Part of a small language model's weights: 12 layers, width 384.
Each number is 500 + 50 x the weight over its row's rms, rounded and kept within 0 to 999. Layers, rows and columns count from 0. Numbers have three digits each. The size before them is the row's rms in percent of the matrix's.

# layer 4 MLP down (transposed), 1024x384, rms 0.0752, rows 30-78, columns 288-383
096:433479467454486509508597587548596457516487436420523516514397491483392443369540525517516517504482446499469443615572445494476473487374514544603489571489432402529516487455523495473491501451347557419516508561574587558490547543469502480530479532532485486522438560507511621406433537421444443381
099:530525540517503474464498497535488549534577397388524425545566454554612482528427504473433529504492536568548472547536437449384505571522443434443582418467470422489527386500437500450524496423521536531497423499527464478579487456483487501550469547497466563554486432538460361612523551459510589508
106:488574467395505434527466511484492474526535449474487503539515474577501574416468481543480412467467419480536486577465492419470520518500576530505463554405507509441504479575466510547420453365517425478416577513499511463390516426531518383571517488532402478505416472540474508572484437481532470507
109:535431483437593475489495493504560522622441430488547480544435557472486451498601499536491433546537540489466403526497467508614540570462488535516473420433492566503480483501468456478440436586526482465545483591498614459559531496474442531492560476489461496470513432597558458562493528488478475466
098:443508580603565496523480487478511500433565566589403478546383516432462499507404434471489522513547515378465513564461513523476398451468560505494517431586472507447556555468397467501529547443507455516540517446524524523453459489472512399464478469486486529490522518495500512502470544541592617550
114:411448535571549537527561540491488504449515460426505521443544537426461531525519359414569493611494457488526533614507436471535489542574619508531533485474474498464519464503484506466471546482490441493592540529495487435513517384521593492528494460507531427529492538552542558469471576447535407529
100:446565434531551522534546523591524539459517349455501515520533536564438503431443483600523451483478557490487559418463618527513527421449429549513496496446454510411563581499532486473423517491467461481458393511501561561506421599485479508555493488611483521474488558454515470577495461549529437547
103:393442479537506523446499481523533572487407576538633461430559443567408559517525485463482514460524567504492435401558528573503470437537494485368550473597485469522444430489520570523530399570542541404489441498445559430416504480544575500445464546450546536540485521554501455505451486473532473471
106:468468557370500501544549502524452472470465415543481573578476482559481437441541561572472513455541518452416470428422401477448494452468511580525529487500486555534504545433501415472488605492518486502566391417627480483549429462476509457462527485465505515557508488492460501414431476541410629487
100:422547406524551519496575450561599526558488566525432509517503422465528511450555488408425514461456511623478609429538618500517572430483467483465521548493521576524544365477527427516434532482497511475499554402547488459554581564459516552496531502527424499488550527513578540526651531515574500499
097:617549514507464526508505417522512469456490482492497514513485480482508507408499549610515581540552511493435457491547522467547537441612519525544549431437538496447532534525558489606543529483473471434528457511464470479420471506594506470446465419557601515501501558600500511543573539435474444512
106:562513456488514499473492442432490469518392482438522497561517533490490530439482495441467527520425449532488395499432557531496519604493466521520455501403597476479552517529519429591562426471451526477485556598480493525522599492413397542586538541474465519512508454576418564540589416476501555460
102:532553447519574555491431575523497393518565527472446355456473472501593531539566598484461495454504439517502502481559463628494508505499541532454470481474421547551555524544510461460472474488538503474445493481545439455563511525459445526492481593519546458474446614553475532499571448446505452492
098:507484515426559528442441505522550554456480476551479432477619464443578516569557475504466406477473542476416572474459452585473488536512516521567583480572570432435444559501488633473526434593518437512474535523438498560443481551572547472497492482392510547458519516524425522445562453557477511518
095:505590430496405540513502572517543519534494523505396581549464347498466490455520517424505484491522548454595512548568434603483451454479505443541494455592416542520502533531514461449387563506407507418500458424492554511431500496422536479488486570525493395505525525529463479523534581506551558485
099:577542420537521440521450627485561443543522441458536548559405471508449547554561365402515539544454479447496521435594492456517538519450492548453601465440476601538516476522424441440475453490500508446466431501413547474579444535476528520527504504557537502458438493483490498541468518534503489443
101:493536481538444477514442488519466507472512612517524409528413460556459514540536505442503527518567499557574528480486439600487538436527508512443517499454529559490502454632453463506474401543390561460501522559492473512504522477524576489488537464478430462507508459573468523457471427524531502485
099:525475522519474518480488547612522469494518497434554531483459509564489447492554517544563518546542539505554524527537453465476547452519516446495451464576472489447422570430447554456434566461525471369498544514637488499390429444527492515445488545494459537487464522487439461573573582540563566530
099:552497480504556456563507492481419582569549417521534552486531538497496515471573498442562513500537450512483433524486511501491533523479463517504455499471466496497570575489521526536474475580516482552532586490567488426518423518468525415453546480467501534580388526536493377497471561546600588540
100:558524546476510444548546529586545513459450525439379560530499635478526522462529509426470529434484532471423478489521508540569512408441512583562510495542554470494501438613635525498522437598446550523495545519481522531565524489521481549515456532522537530539401508503473521479443498553561489524
100:381590445520505521529445565488527437434540499497564476523526645532513494500541519462478506509403458431531501459486586580601474498525490502535487477555429553563532480450504579537487529513545492456561496485409501506555548547538603590497531536384475513597527362518583438454510581621579500520
099:434570537473552423548467579460524499407511493529602414478557461491587478492590459519423519448453469560430448589627486523533520501515576525423569469553446460474493524452473380508540504560506550578547514505544478492482495504461477501574500429568599613486509538453474569429566486499464504516
097:441540523539454492488506472498504540468519563560573594461562464475487528455506397351554454527538423497568439551407569473433502498491436475460483523482425528430445452578512533555388508501488540454502509591576461561488466542453516472616496474522498553561444569489431454409482477498548485433
100:494532557545587550465437485617495492498419552474564468449531516469525485511452504527378368498475552424522540458450586494557434544483518507493462480600557464513522428542474479507567595416584521490441426468526541420517480452432479575386451550467523562507417462503475544550446395483556499495
100:447496509449481516479529429439552451465468524495432500551512500436494537461573492529511536407471483461453490465525433505536548533504506569596505533469597514484408453540477496433524515469462465513597485476430373456562553454423503552426436429465519502512456532379479493532484450464522411475
106:556517459596473538532479514551453496609511618477498502567629531528596512452515515451466505484541504497585494399527530577512457430523510505411519478485479491596516472479483451468602470479484456493517487573544486576570544536526431432438550466428389580454585543448560408467553476611443560499
098:577592564494517410540517538531519448555547606530544509494458425435577459488556496466578492472432507545529564488495477497432523481507493449501455539557436502502500531484513427567478572463457506543485543451518467633508491541542563527537489479570489469466465408472540521534508544503500550529
105:413506518508509457489468527471457527442533449408463496413508519589575511547540458504538481566545554438504495483442414522630427523410488570479500495463471399531450502542501528422449480528440559519599531512425467559457492473519476474548510542568425433519445476472554528506573535501496485476
100:458569429517476420502454467461434500569456588598463470548561530525512372502491471399575561543559547548509470519499409511457472501502423508548467490499496607452485491461499425522586445604514574470541466555477456414467469549481510508495532485474509525551525413470495428524420457421555486438
102:583538557551470537562452505433483491586470577446463598474406541494482507446519526479558498493412525422557488410497538542370494576522564437528471448520556418460488479534485518466483484349520441545567547532577579555478548485453456499533484528506513514527517567469496510457479394501477544611
108:454532600493532498368525532499457462496513492560393497514525523498484571597374494436494487494456519470487522435511462513544435420470425600485443451512517509630550412452440515462573499470470464503478469434509578576521501422568451512404543504543486501441472519476504581600535527406502508500
104:521471496515561481391435524420451471436496522514433554648484394612518473493568474481540456461553567471467486526477473459550455573520494452510472500544494446512499516476520478462442545467569511483431561429472506591640456401540588515579505519492476562536505569552563453510531444511534529492
095:458494521569530455633470503470541554507469482568503452398537553477439505515449588507462451478514471443412443500561488503490446519544543458604579582569471480561333458459495524392560530409481406510482517503510425471461444561522598538532513578436468592550434512508520529545510444489451543496
100:487502535624460556411507536541483432525525471487602544498530498402496446424589509415417542484542463450438521427482415459492496433466439445464462550517482553504488595551549569533579443524384492487479518524441521496469590542570591436518481549562562491513497456517538447568541477487437589511
102:517488585487514546501520407463567570540512455521465563357525511444560484515482521535479568551512463582543488470482515453492515486505430542559477461531512442467598463433481507457481510500463544541479523470550509440401496522543513432555499483507526528513458552572501571554523533503532413462
106:452481455476454500506437562407593365500464473501473524447467617538506429545461492504428486589483479491485519479480491513530446573402447470642455470493502532495471563537488540494492432597511552482472462450485519540614549535607465470540507536504573508508584495492616522526419510452534489464
101:464504499487485542559485467515559550492495573467560522499452509450467461543483509498483524563517486548554535512472382425513506514669415504532512507404480461462505445530451511453540558557423409411511466420404488568559574531482456366399514500485445540498467473528461469567490362519492543447
101:532537536554485533537443552521515534561545584533545459508465546418500491524536503533443488442470513523463510490543389495520465461588484456598553502435503454445501584529507483555482529436454540415492418534529537549449437473473468488534539457472490386462518500526518526478505478539534566505
102:612495503473573495518450482639523537515477526436541501443491530410527528557540490475397526535437458385541553431507462595514540473435431493524451504547504554451559450501477542530543402529569501461512525520504498442456455520524496466561479467444565522576573500424508476407460511569516487463
102:398429459509462454575454513422561480509541440511517486439522446476509590506418421510505465551479597546502530470438409440536527554520373459507565495538514622541420544535530506486596475537428494654466510526482450497508526568516449482501513511567427502474457520551480407489482442430499451457
102:586492572418468479546507439393473447472486545538518542514457417532441438559488515478456440517501529415469503513469439434514496536560484477489541517477514450525429517571525483486557558412457625443551574467519487488564540473546562453544404537512502428531468445539460482538535509481488463468
101:532437518553459525608464532555485458439461549441521456560512530497561470483519509456455644547586450490415529550461482461505459515473561453421476555493568534535534465568520529532486598576504449464546410504528469541490494476508587536502441507574486503430480434504476507567522541496579457519
102:500552483480553522465492542509418523520538525354363408447447499559475453595436537469589420527503446544472489496528585517469540527445540608562497520554388559525542482510468499407520460514422461488573531458526492493575439528573547470481541500530471499494434364550525487441564456399532488547
104:505435460442482555594493441510517423438496554386544466547457497559443440446609436462510484517453562460481476523542401505549564602496474525516483443471542430454401523497513503528495468588467493571531464474530479481521425410452538455537512515422521504442432593479500435465466554476483469575
098:492462568475521530563462499416421500495391468572424504481552503435482507498507618509426450476516511581462516474581530480392599589515461518544474527385427451452447388413550553495525496535469417525473522525536402573570525507470444464490512425534540510533518474549421429573465472468489545449
106:517421535546481472558544525585420487428499593507498557488441528470585585487458472566536514536525461529563505516494422516529556439564537514437501512492534550486490501449492637537494445520504422453496497523529395491463358562573484560469413437489566495506510595548461537464377559635483550545
103:494436495464521487515541508538513481545474556512550465415582446481595423365523662522525549494547466405343515514503445550519573467457486548490462563504518542572473359576455409444484470485464479513511547528451426539543549472434503555511474511445613484464458486400470535459523432480474518518
100:520540438534499458501410456444420489448591405482611499503505539523452538575584475539485465522471508493536413426481470495471514516495463599568460490489425539428464539529502540598509489477439549519419550533525513470588553508421456576368522519526545616568478442486468401431450515515509460548
101:523509541494507502514565425525462494444400511474545513430451477524461537536522420432422468433533509470424625492460471542494570537440567515485592462586485559465524426517543418521502440550520485574520576581429532532534502443535400428471440456537509482465525529493541573562522622533446466556
# layer 4 MLP gate, 1024x384, rms 0.0786, rows 31-78, columns 288-383
103:475429536437562483538355475457501559524562519523490586458479484492552499456501478550532481522478433552505542563495491508446544489486483494441552545533417522571402518508524476550547557485549492498464439477414516532510564506598446505549600523509477516381549539503566458547478504418498495548
099:521558515419570494399561509558503507404419528536483501466516479567488514559537457528528510448508464495490512475476453504585484452493482507466517485535484576421498502502541512483492463613607511390506464508537551455506572408440480519498444557580508530487448467419479599351429487501472462338
119:503450520543484537511490569506492585490500481486477469533516487545510509603444522453493530526489495479407559446558557444505558501529541459438524632552480526490470561428567524493506534495560470598526469452445475519513412534507488525556455489486474627479453487601503535493477439512524445572
105:426451477526492489537467421474548502567498506576493530606527571479494478491518486447517538467469596496485479505516555521492512547418536484493536443488467530515447434448498549534441464402497467529519509496512484602452435479539559454553434508491473478497568520528405523400510490399468491556
105:595465485498592507525530511490523385563531569517543562481545433448565529531387551483516529465503411585461470402490501471546519516491484498512474538463545501541476518473473474457520473535526485475440460420387531584589526383558460561550557499480459459521471496493479476513549495576526454443
099:470528515520550496519476534509550524445418545469484417428503499512491477484420556558532524456610552393537417414427521501523514504490453526468548506463525525502490468472434504541485333510543469428494488519398422421570464495561460513526466501504477571590602487476490579502543450532399463499
104:425454462522500594439505526488436481418512547458540533547535449496591538523464559454469458506567498466505496509467465528464483516520455479473493514483499423462534458533482504504549521521619493418398501389522353504480414508442458475482508502419534495572499546554562466476549466472557471521
109:507621486531478514451497494467534466487569532448376489443516551508550573497525496467476482509489540514479470575495570520532452546462401549478500541538516442483490454496492582548500454540372456467566502567560506529525504550532570492579455536513522368523466513489468486514543451480539392520
097:440479506522507459468455485498522480559381427482444437476503517521511532458508520590537519545508514498418572409521542530468469508563466513442485582509516473491557466565492465473523594553524561506480474505513487580489534515489434474520541582551549566532482468424437541519526345542435481512
099:496419562477510523509459487501473567501430467493497462484531419456475495465568574596471493485428457497651540536463487585536537525530487533567504459434505433484515456547474487514482499494491504443540564560564535463453591397483417421491518429516442509510463554477566500477507595414518589440
100:459515485541567496481543460509544426510579554469551519541420431549496479523509444402470468523513567467597521426487504515549519489523434539475530518506557639516516488570477606563513497394425450501576527442482559575463529546577590549462566559473492528451491520410524507443488500491438464502
097:448478498523486470498457465462501514433482506510461486376503557445497449580466437512527461582495465580488569530537400456463546534546531471545483557549564478469497536375524480559488483581441501449470510499565485506501531439541531486465548638429407497484599480440534515461580589536474548598
106:497494439484512585542514471523503406479558617552536478490540566493542467497512471536466509469439539516505550457498570611479510562511493532478484460524529447512486452508497468483479587561474459621469543496495472439508533412452445524478470458447498368541521526536463541509496604534469438503
109:472555521508546418474602503501479531479520527486402487540515582493546450516484471548493504501507505498643449520462442538462503466516556478518492497494539506475505534542495470426514461462537539535492517491472491506527523435535509459540454541487459519542583423453471403446571405507550501453
105:495452584522422473455548450442481502458552517457390483498522608496406449563484452497514483493504542537468544488481479514463519491535486392505455480563492520501517544414585564574502453448464505564517539409454505505463463544606552449366520436464501486486434437615522529476545586499470532537
113:461431419433408362526508581462462580493513470517464480588488496501555555514569481482535495563528496563500548535511415440524468525530591527496534528576440462549580567480500535468475531541532498589508460520631402410518478517432474512627476425447425431558465502477613410465454494487510459490
103:446443564547502551526490461482468543463582540509490503580556570552535405580492574547481454498458415572543454526432544421421422527492426531562479449467480590512543379482521468586500446466461503545502579564485484481511555500389526502513478651479438566502448474493451462500556479582559556516
099:468451378506579394570565561510448555545483441442553500517456473464460532558558519421544515467550449506492481562593567491522512518544526537491474545491450522449587452620584548510479506516512532544548526520509435523555391426471551510492437468500549474532393555575529459468490503562545491522
103:443416490489539455460501503503517506454490464436523465519484488595453527464515399503507544509563489528472512514463530555509452487527594475482516523493553576559540442469506471537455527532578523587532587485551513401421445542518568551553548393439550575485504404530490553478396460499494581432
104:471473579473487511510480424458473423515452434507449537527464487591604523521440546504519532514510484567459487572526555473467559563494501460490520598500490516501451541527497444620449467489555455411498597494479478402461479477501431566576498484463466489496597409510483460448516489507448517525
098:548487490561444469439567466545493536472542477491433477518426524546473531503502566489475472451559557481525525442397501462428511536475510547514484572436510528555593459549552553474508556469495502340494464521465450495571450473426539478499495511395483478541491538544431568564557491556475506438
091:408499432446466505504509516502420614603504485448473487497495476545496411557538464493592517556484474475476534607572529420417524491519513343516475520536538482458538532516484510453506522529458389450517602522471537486499544499528437385475486547597487553335537472446451458600428481423549592461
100:419481499480619504603427493471535534514537360464575476523466473533627563485515450533484615521510430589428419499561495442503429571455431581541535446477548516428545457472524403519495510492459451515465531526425516522506418452462546478573481483463551425519401526446500414471446464564383485535
093:435504455556426581532478482444554430505482517522465524596595515522448593464556504585504576521489447518405539482427531531470514477489569470529547583390524498420506502450465554456564558402486501511467526553534474483468465498540496539479532484515520471467498465453523510554432479494511526502
099:539490471558423493485492575477521476556479493446543574603570469481527492463555504517580592402477417505595478485478425635478564468536464418492495555450486530506434545544440487548537540476456413442518607502395478464450497503399420567477409496514440414444484551451514481536507575536459519485
101:508486527459481456502519450485510487457465530602552552468504536542490467462573558531599477560527557576538458566522527564520516460479406432573520487513461377497491507490447450550499529511450520530548590401461541664566554507495452540543442475555508490485433453480495579448493482472487515571
108:445492527491521552458551506527446490408501628520519459512428455617461503550435483584540533518494503416461544521451462492448386499542568502538460473465428462539485532448446598507490584496540449568441496462504484520544465544551497520431505466463522541421542537419528523550580458534512533447
099:510514485469540534480529519439535530548454446444500515491483402559406492586583513472520513582466554409476530533514507466577511497478537430540410512513571429492546433481498464433492459501412522462400473510500549477518515565552507449461474407452516554513425498370468488508484529490496551472
092:390485583552463580499458451451507469477477520491492442487482502462464562515492384441366486578487535437420577461590580511537496516458549553483534458535431453441490593564475534548476571510549544531591526490371553437524459523466473515568393521536481492486428495476529566548488564570587521557
102:470517384515596476495563638569448527498473581469518491446540500476512474408476549518539471531414482367538454459554530541479468376487487501536498606577575548480534557567456482544603570547469456449598571555483494472516546481575435446463494530463415556470439492465547444519535408498466517477
100:455438528437538601471412506511513564539542464462420536476465457637445422463501489439445511499498473565488532502512511485599500452442537536536420513478512514569463526481502439511470544448544591463526535540413633520513487484481565484534496462454576519488550489488467444450415572556486566474
095:572433435448535500512530550524456468570519488536520501542531524502508551444543448492605676471532485545617632440565536506541563554469620526472565612484463460499563421557515482467523501496541494436451559473565553496499583566513545428400482412538438432493434464450453471489559538474549461555
103:537513457524484398497506495511531475484512523481532467450454443578570584455480464448495538464595496485530461492487481489487479423465485498480558546444505590525536505418518480424583432479558537558457588469505499506488478442558549577583518491479517544555494483495565476460544580468512444521
104:472451485534438525527515463471479493544552552558498500502503482474491473532539430565544589411401432640472532467501447544533469558486519519540488600492556568562472478532518473563507491553462447491527591538442586536487492414532530560491539467454407564423513467424501432550441485399627399525
105:487533449524463481449529487515359455545402492433460552486483467454562547444553414479568459485518503503527474525472489547513490561522424559456512547547493485508532493511555479538403516495436426491502535592497468444509462463561447576481386473529466493442471507483475517476471542418513478513
108:516453449550486392562475465513514588437524507533556359469503568544533416476468515511590583530498464469450576473559526519488421576540512510426513563452576487465496471505532451518453494525442528541465500511429539552536455543494382400473513471530509496482601539463465531481477513393566510554
098:438423498423528541532467470454523555449556489500477523523583505476457466576539495343600575592419551509567494471505516418489518589504593503441459535524459490428501402494436419499492528490536408575505505500500498424487495566557572381400512501531566418560555548446481456503618551485441486573
089:522559455488427483498451507409471525498475490496487510572508549533457450544467470515547446523431474581451517557526445476517438445434532546470537517566537494548425442478519488528517533424508468506493506494442540527560528590485468449548528520530546465486467528587482477503540478487524522550
104:505549526540500602559504478568506538490547586492462551523403531502558551453479553558528510528448495578535501520499506475505448510494490450485488476488502529432545573407408558584470547481465457522428515519501433494509429432520520476462392530495455509526444488397512585453492508557519561497
110:516522414415538584529471612374527511542478457511507461550436454517406549472498573431496415479453610520481511502461618591519424497554513532509460544487520503521490467574496390549546382594518518473495456482484572436578468498551433451563455445443448439512545556559337440501491385587466469521
105:522471533535368524611463496516521436498545556405531571494551422509461476529493543436518512466497442571501475496498563414497407444434502437532555440478487499568496500521602399605482494464443492494518505468479433492445488513498520569522498534537549549519498393461541546466474481525518466542
105:441528392453492477484545523480465480507493502399447459533480512524536498557444509443573440506368417598470511532453575528473563454539523542511520429474431463583470471553480453392582519495509478445549421506506548443515356478514548464463477549457473444507425487504547498493482557525471568480
100:490439563454452634470449535535453546524540450426503466515501513357426463522585481498415473497393528484497483523460456568504504477485470474587534415476439576417541489543430516565584422577494483523436420419577554592472486445526491396507473495593531489470486513515460526611547435522510436506
094:468612453577461527494555575573633489543544517442510469552478507575529478449537547542519522506548483443441490474494530476560402492515488522436477566619489562502548504560536492543521442487541497499463546468520520446504475465356491473439411575468422406495477485471500585499604506556521587522
102:536420425462537508523535500547435483551518589532531527436475507500476622534482513548476511518533463559501535528420415598533549522487526510515555427587542457535548543430490550566561499533516492445385436425395556534469481461516484542419554491452456476503566484542471483536482505498525510510
107:561443511519432512493460585443503548573485439511486547437477568519524412501465409467500436584512444548578395557561614541515507438452499498532587546526459451496463581485550491557558461559521448577533525472449518554544542512473434454493539504415440502565571579492561491525515454473510560502
104:551518504546536453549562538551492497395560432542479425440544477449453618545483451488526520481532479512532492493587468441551533415444523502497422462585464431519533497483475503489457535469516477504474496498560440554563459522391454522546522468537639420513467433501464487492568411556446493511
106:438486574495569591471455559615399472496546512440568606500534506490488503516437503544434491482526537483514492441512513524616514474404544568474470546428362489567506452527509499537531458484358443537657430518516392522491537513439501404445513481430580494516532478453454467520508510540468481571
# layer 4 MLP up, 1024x384, rms 0.079, rows 31-78, columns 288-383
114:461541392526492522491482541534452542390524428539522523559555470455476600545481493456559439477471529536568547508460482519470506512463465493581516530552524597516531527491509551457500438483473477533581526483485546475641517481516497371426572606481479478428452498488544536518457474571499516528
101:509482487515579456462506512374518464496502438469576464510534467399517393472475435419412522488475550515538486598509499545456458428448493469509530531491540583451547548549532584487490441496428567553502521575516491477524529521505559475434491573565417457465523532525465603713566514554557486553
114:557509489495416557399564443388446462495559514468437486519425464440488522484599548516465445497474486508451463578449546530433568575498517447530508513385512492541572430536424420530520492554478510432552486517436494458504550385490505544531519484553491495452484447547481525513501630530497564511
100:437515444518533471489450590575500489503506543487474599551479457477495441492524503471495496489466493490482477498540474384417481486547430504472516539438580411491437517518559567464472485582432566453459477519458489475581428544478526530395427442446525477496537563532509500422468411470533499404
113:466591581508538480510455526576486512515599422397517456495509530447538529466523525485452478482437545584549463497501469627500512512486468585637467500545466492464457482476440558454386520429522474501522512532476503488587474461491473482503528440404564445591534564543432454484516496509649526426
093:514552453496487457440573518482453492585582535454514488509490412522502503529476430441517492408386504593575415658511551528448499523625499462459459573404511537557445552543466630485547534585487554642511521515529435515435548424536520540432605476471546479564475613478555471447537478599461507553
098:512411530458422515451428429577582479550476469516438488499494523451488484493459412568548572506433470445507498381490531492547473447520474510411486398556510591478512469377523488441483552503433536477362456465428486587502528511492492465484524524598511509474524471382456544500516483614491471470
104:435550532532523424557428437496487463556487385556401540478480461496501499442512554495470554538540497452528529525515545520571531524390458550502484541481562402551499512533420377528404630475542551530512523537560473480530505486514513507488472532564494543505488565457478530548565451494603600464
096:424551577492560406527577486501479639422531564526454524472497523452435441593401510462597546590488553493476435553529421452470472496453477525473471430405568451479461650460502483509427524441392495403506545522494533464598420461454553541492582549509496532577532486499440518424616496426473548610
094:460467332506528513437560426434550435502443577499559494523436467452478542490454459461533497519526425533446537516438528513580427530420511543513540475499465432511554445454453573515444533475475528558463614366529424505459503461490430539509602538570453473491446453429500525480581464558581545501
101:516427476436507501509487449495538577491413471516544432480551569477474486501485457467550525538472476440456493455510460456598604486451490480534506483537493545541532482494480474589510451447532463514486523579502552494519495487408468509540501542527499539520588513499416555557540416465540498487
098:488480491547546425485435442500448470505519498545537492533492568535490516458401514531539618528436557444522509404453591526479501392544457518475507471476367515594440586466420435519503558593545432528513610570490544463534531469457437422581546481512597603497501521454421501515520528525438548493
100:391438397472548480504521478446512507514502499440488506472443512499513510421525550468510566541530465494485469523478567464510541516467424508533414528474501551578513467461472537583545513498505533507532503460518623507485530411394487536462569571430565523444526541458538461455488481447607492518
112:434444529586463516494513505487583563504443509445452482504467548505433490513483564443481533506448467473557548452464470543509494611478417555501484495449512524569480439472504440544466510552576540524495543622476531462481483505468481404507508477466508518552460466478444496442484562561642575507
101:480455508461490473501529405487427433454486432497534450555523440530568427499579474547395472566506509558468434544463468500450473457468574425504456581486514465482555586516450490539460526421514513489551597553561443539579449435492557569455544423492481450590607468513496490403527577507529549576
109:420491465468520491415538511435456590524470398501473492553560464491608503489487486474511501562577484488442526494471497514558470552543500521484508555520603475591453482439502648485560543481484498489496595521538514429461442407498456542496504454514480504462537473503586424425484491466450579528
100:472599405578506472462587408448558457480510476460421484514547424495574503545459486548507555480487456532593458483334544473571453531489466526500529515485599446543576425580515487506503488538438541464508556493392537502480592546465569555576481486593539422508482531500438570353441511554513517452
099:571561582598523518424438393529536467464503521468485442547438497564537423459508539584475512571528523501403444476439495458456543573434448467533551528538535490558466448407561523580543463486513487364485363512531589411477634528562536525399491414477523485522558424470432556433428493488540435462
111:463513458459529562516531585408451505457511409546543494501500435473545437492489521483462418517462556475601558487446417505527478434671546473526565442448469479484498629423363427516483514521561567532403520473522401536471444485510491561427498454500424570471551442542502514487521482444436473455
107:583461541475442431435573506611474435452531449416467549461500471470506452608519526559547539410489495463483513516474431564351496430471501493500500453443472369465463582506460433538496518559474545483419515453383448442482472474482440534563488510555437498463506497410485574472477478514501440510
093:457494528432539493485471424525526442505493535471438592519494419456509426503440425470441564508470562489503549485618511519535439522479507495471485493596388470467408495549514471414507494474440535516536457487475522511522518459484536480465443509525525504445501468562413551474450455513516473485
093:453533464615478557500526532585512484511513511512469427466508474499467533503499423577501524539505451567446483497510482496463485576445464531547555492480497489526412481484566402553507404538485410531525531551502585477497547454583457433461581553521532542353465433446533489554396504455574539546
103:425475509377519528599521545562499531500464427512562520549518416438580546593464394519362581479521508510477513447405465533523499574478460584476525495412515482547514428564486609482530552506507444618454493522475500491522457514553530476452453505501499483556420511421564524523468444469491467456
092:484496502531513493552481432549587550505555529545515523526495521452544443503490455463480566519503381450478557541460565467484557479436564477479396577463551511404444567569427451451515453530479474434521499500502428481567613549422509527465431532579452429443520551495514566573500470418476501458
098:583598523570482517474584521575551616565491468503542459575479557534535511406416449494502576517364471496520481536503480499453509456456480600517431562502538583597513459478436558546545545495450520447421549491429454481498477576473447535576456496511446409506544458416456430545447488558594590542
102:554476431537443562488466524496489506553475473510471489522424519496495480553451404495473539536538495471494444507408484422492506468571517492447599477486598584562572483479540417516524426495535444438501495613534525378442394487517512461475555517519441484566487517507475486581497526519539522471
103:548557462495555504399542435451489531547567627596533572428487480526646555480440528537555511533529535437465489558531399483493524642509547572561388513454452484464540497468571496413443477454542500540471471451397526541495525498505462480619487456480480473509520548454477519576486448435374544424
100:494648575423443510446544506478502472529530481525459458556469451489542451488504477509642499553560441539550507554494605469580446536476514507500514563619456492487499453538538464464500566516523553430550434472510523568448415483474459485493540578498520548535445468560469503498524465435568565568
097:472497545561472502486513486572487484480496459448682474538525510485507556529501483536539554433482487432626515517446428494520538483579457534482571497544588452483502409568413522599484494580445459402449551537580440447495518429476311489541498550501576618535427476429543533456510469523462513564
106:426594636462522552378563537458538443524490514516480449523535442515494604492527492504528480449394461545552520509412491490469417483433498427432516485499509478638544514487569539511562494503573553523471537498470494488456538454559550488553562480514513475556541531471550457598505452442518667494
097:513455540428422512504410516458496473529466503508538422510512489470451492481433479533542467511423556350556458591505530535443481533472472424463564520592422539486534526555458586533581464627543582528480532418505502529558451433470457519461508553525461402501426524520516484498557479513501537536
089:562518521500528498503545535604480474534464507490533388521572510485464548491442592482525500528504482456481522466546559501524471505504478503541461476532435493485481460495489426519581414510558573510578590480495564547428462550501556472510583502503552426572450513523524680486592539536532535471
094:530426442545497452550504497548513489503472447587551466491575528504479466445564466548449525454505600507537463564469472496522479514465609548448506521581530496432529496483546545417476473519525402491351569516434475463532396477585563549432497498602509594464532452445561497465584451501455498467
102:436474438419550572415490500520470500591472482502567447502560466555524475521536512552431420462509503564473513480450541459575567467512472502548559483599531521508620477495549466506454489507522506456587493497525513514410554469494530512494570469463443563534524463504400455510456501479635399535
106:475628486574447570543503483514443522539456481444490486475514530459454476498568431455498480480558523539411486570489487515463457568472479531594512478463488441542547391477543521519432448518501504517622482393512572457447485502454451450535473510450532589520590445478416571526490532501518528510
100:457467435589520502537541472577527479435539563463576494565470532463509447481413572403471474498509547559521484501537452543506531650627524463608531513534558486444400530487451388535567497510512425426491511428493536560531544509543525501471506522462497427581549504548486393537571471594501625411
096:447421503444499561522403545496489563505457545613544578596451538568525418545498512551449493398508429445546508442588578531655511485541535464476481541505487424526526464497501467537490460505438426562553478481440486451555419544574486520480580459592435539492497502499391574508465609466515438524
094:541518498464540533470451533523483550532517493543522518524459558495513577469501548454395513602471452401484560556522529530542506429420502451559543538538531470510510522405479409487526516445547488472540462513483543369441568513526443417503492526443512453463483567494408508543506533505538612504
111:399582466523483464515505500443483566540533440554572412573493549469463453489539465470509467438546529448480495556581531504437525514482432560433476549506574500496555468508463421566595495536432476461491417480602472512470501456491553354553547610499532507474569422498542451485530527536377548457
103:538525531526468508429468424487537390457525499531495490491477474486545597431509494486497376506400505492553534474527461549559534494456511446549393482440481508473589528523434542452490549481514572505458473607534491581474503462518580622547438455569424521531462493429571544524473502453518555474
097:384538347491427453473568477475428541529473447474567528506583454424647471543433455642452438546524509524503470542537450500474483501505541517433468487460466482603478532451480473438454434543495447555507509529510583502426549518439443529598462513484470472500436527514432536421516462550434590537
104:540608418413467615517503551540497433529542422485521490553534624472555527592491584486505507513495501446499532449514424455537584528469548443570499469479405456490475475473479451517505520423529479458476525504488506424458464459415534417509477453498568566492455473476516457541497496564455576524
099:511460480490495500570503551513508376485507481548573424480468579482436559466504646415484509535502525454501532413515522516526458474477532412467470483436587480460590528442486568486538463549443499470461467483542485461503488524461484474582536509511544533517434484340451617480541475564527403475
096:549504518513502559541530500455513470468469582461505506550382466452499471515512526506469472444523471435512512507492546563507412419570475462504461493524557510507604515473526532480469468500502570394534517445467512525542443469490528472401413560508398425503545451473637483517550523453496545447
104:488492515559506488423481549536505554469419446522469495465512552531482562410483441560504465507485436532544436502454421506451494592483498589533556481324491420507529526556607493499541538502494496469472485647504528453571495503436480482427425526464534449512503411520596570477458561533576431452
106:654458468499514456500474505472533497529443437497505504496583517495483434455601488484569522511510497440497640470494395547537512534553553432528547513488541580426501552443501508496511492448503365491492516556451508505389443615459517464520542499498398437515437480412442637605569508541545450532
105:518495596418502544495442506446481466498491520537516476403450537486561511447522387472575471429555552423548548534526527517431575454555479512528469478486512548474478425541437664516503486577556501541518522560525527490525516473540480517546411514451443486548506567466478416562493489443519442455
107:523552496474432544523456537448423391563495480489536447493507472553499449553524494411377481500417466497443564489535581480506526481482499488523493562424477566478477519510446444483487482549414523628516503499527449526494471530447471508489467430481482557566529531477462501481554470545433458560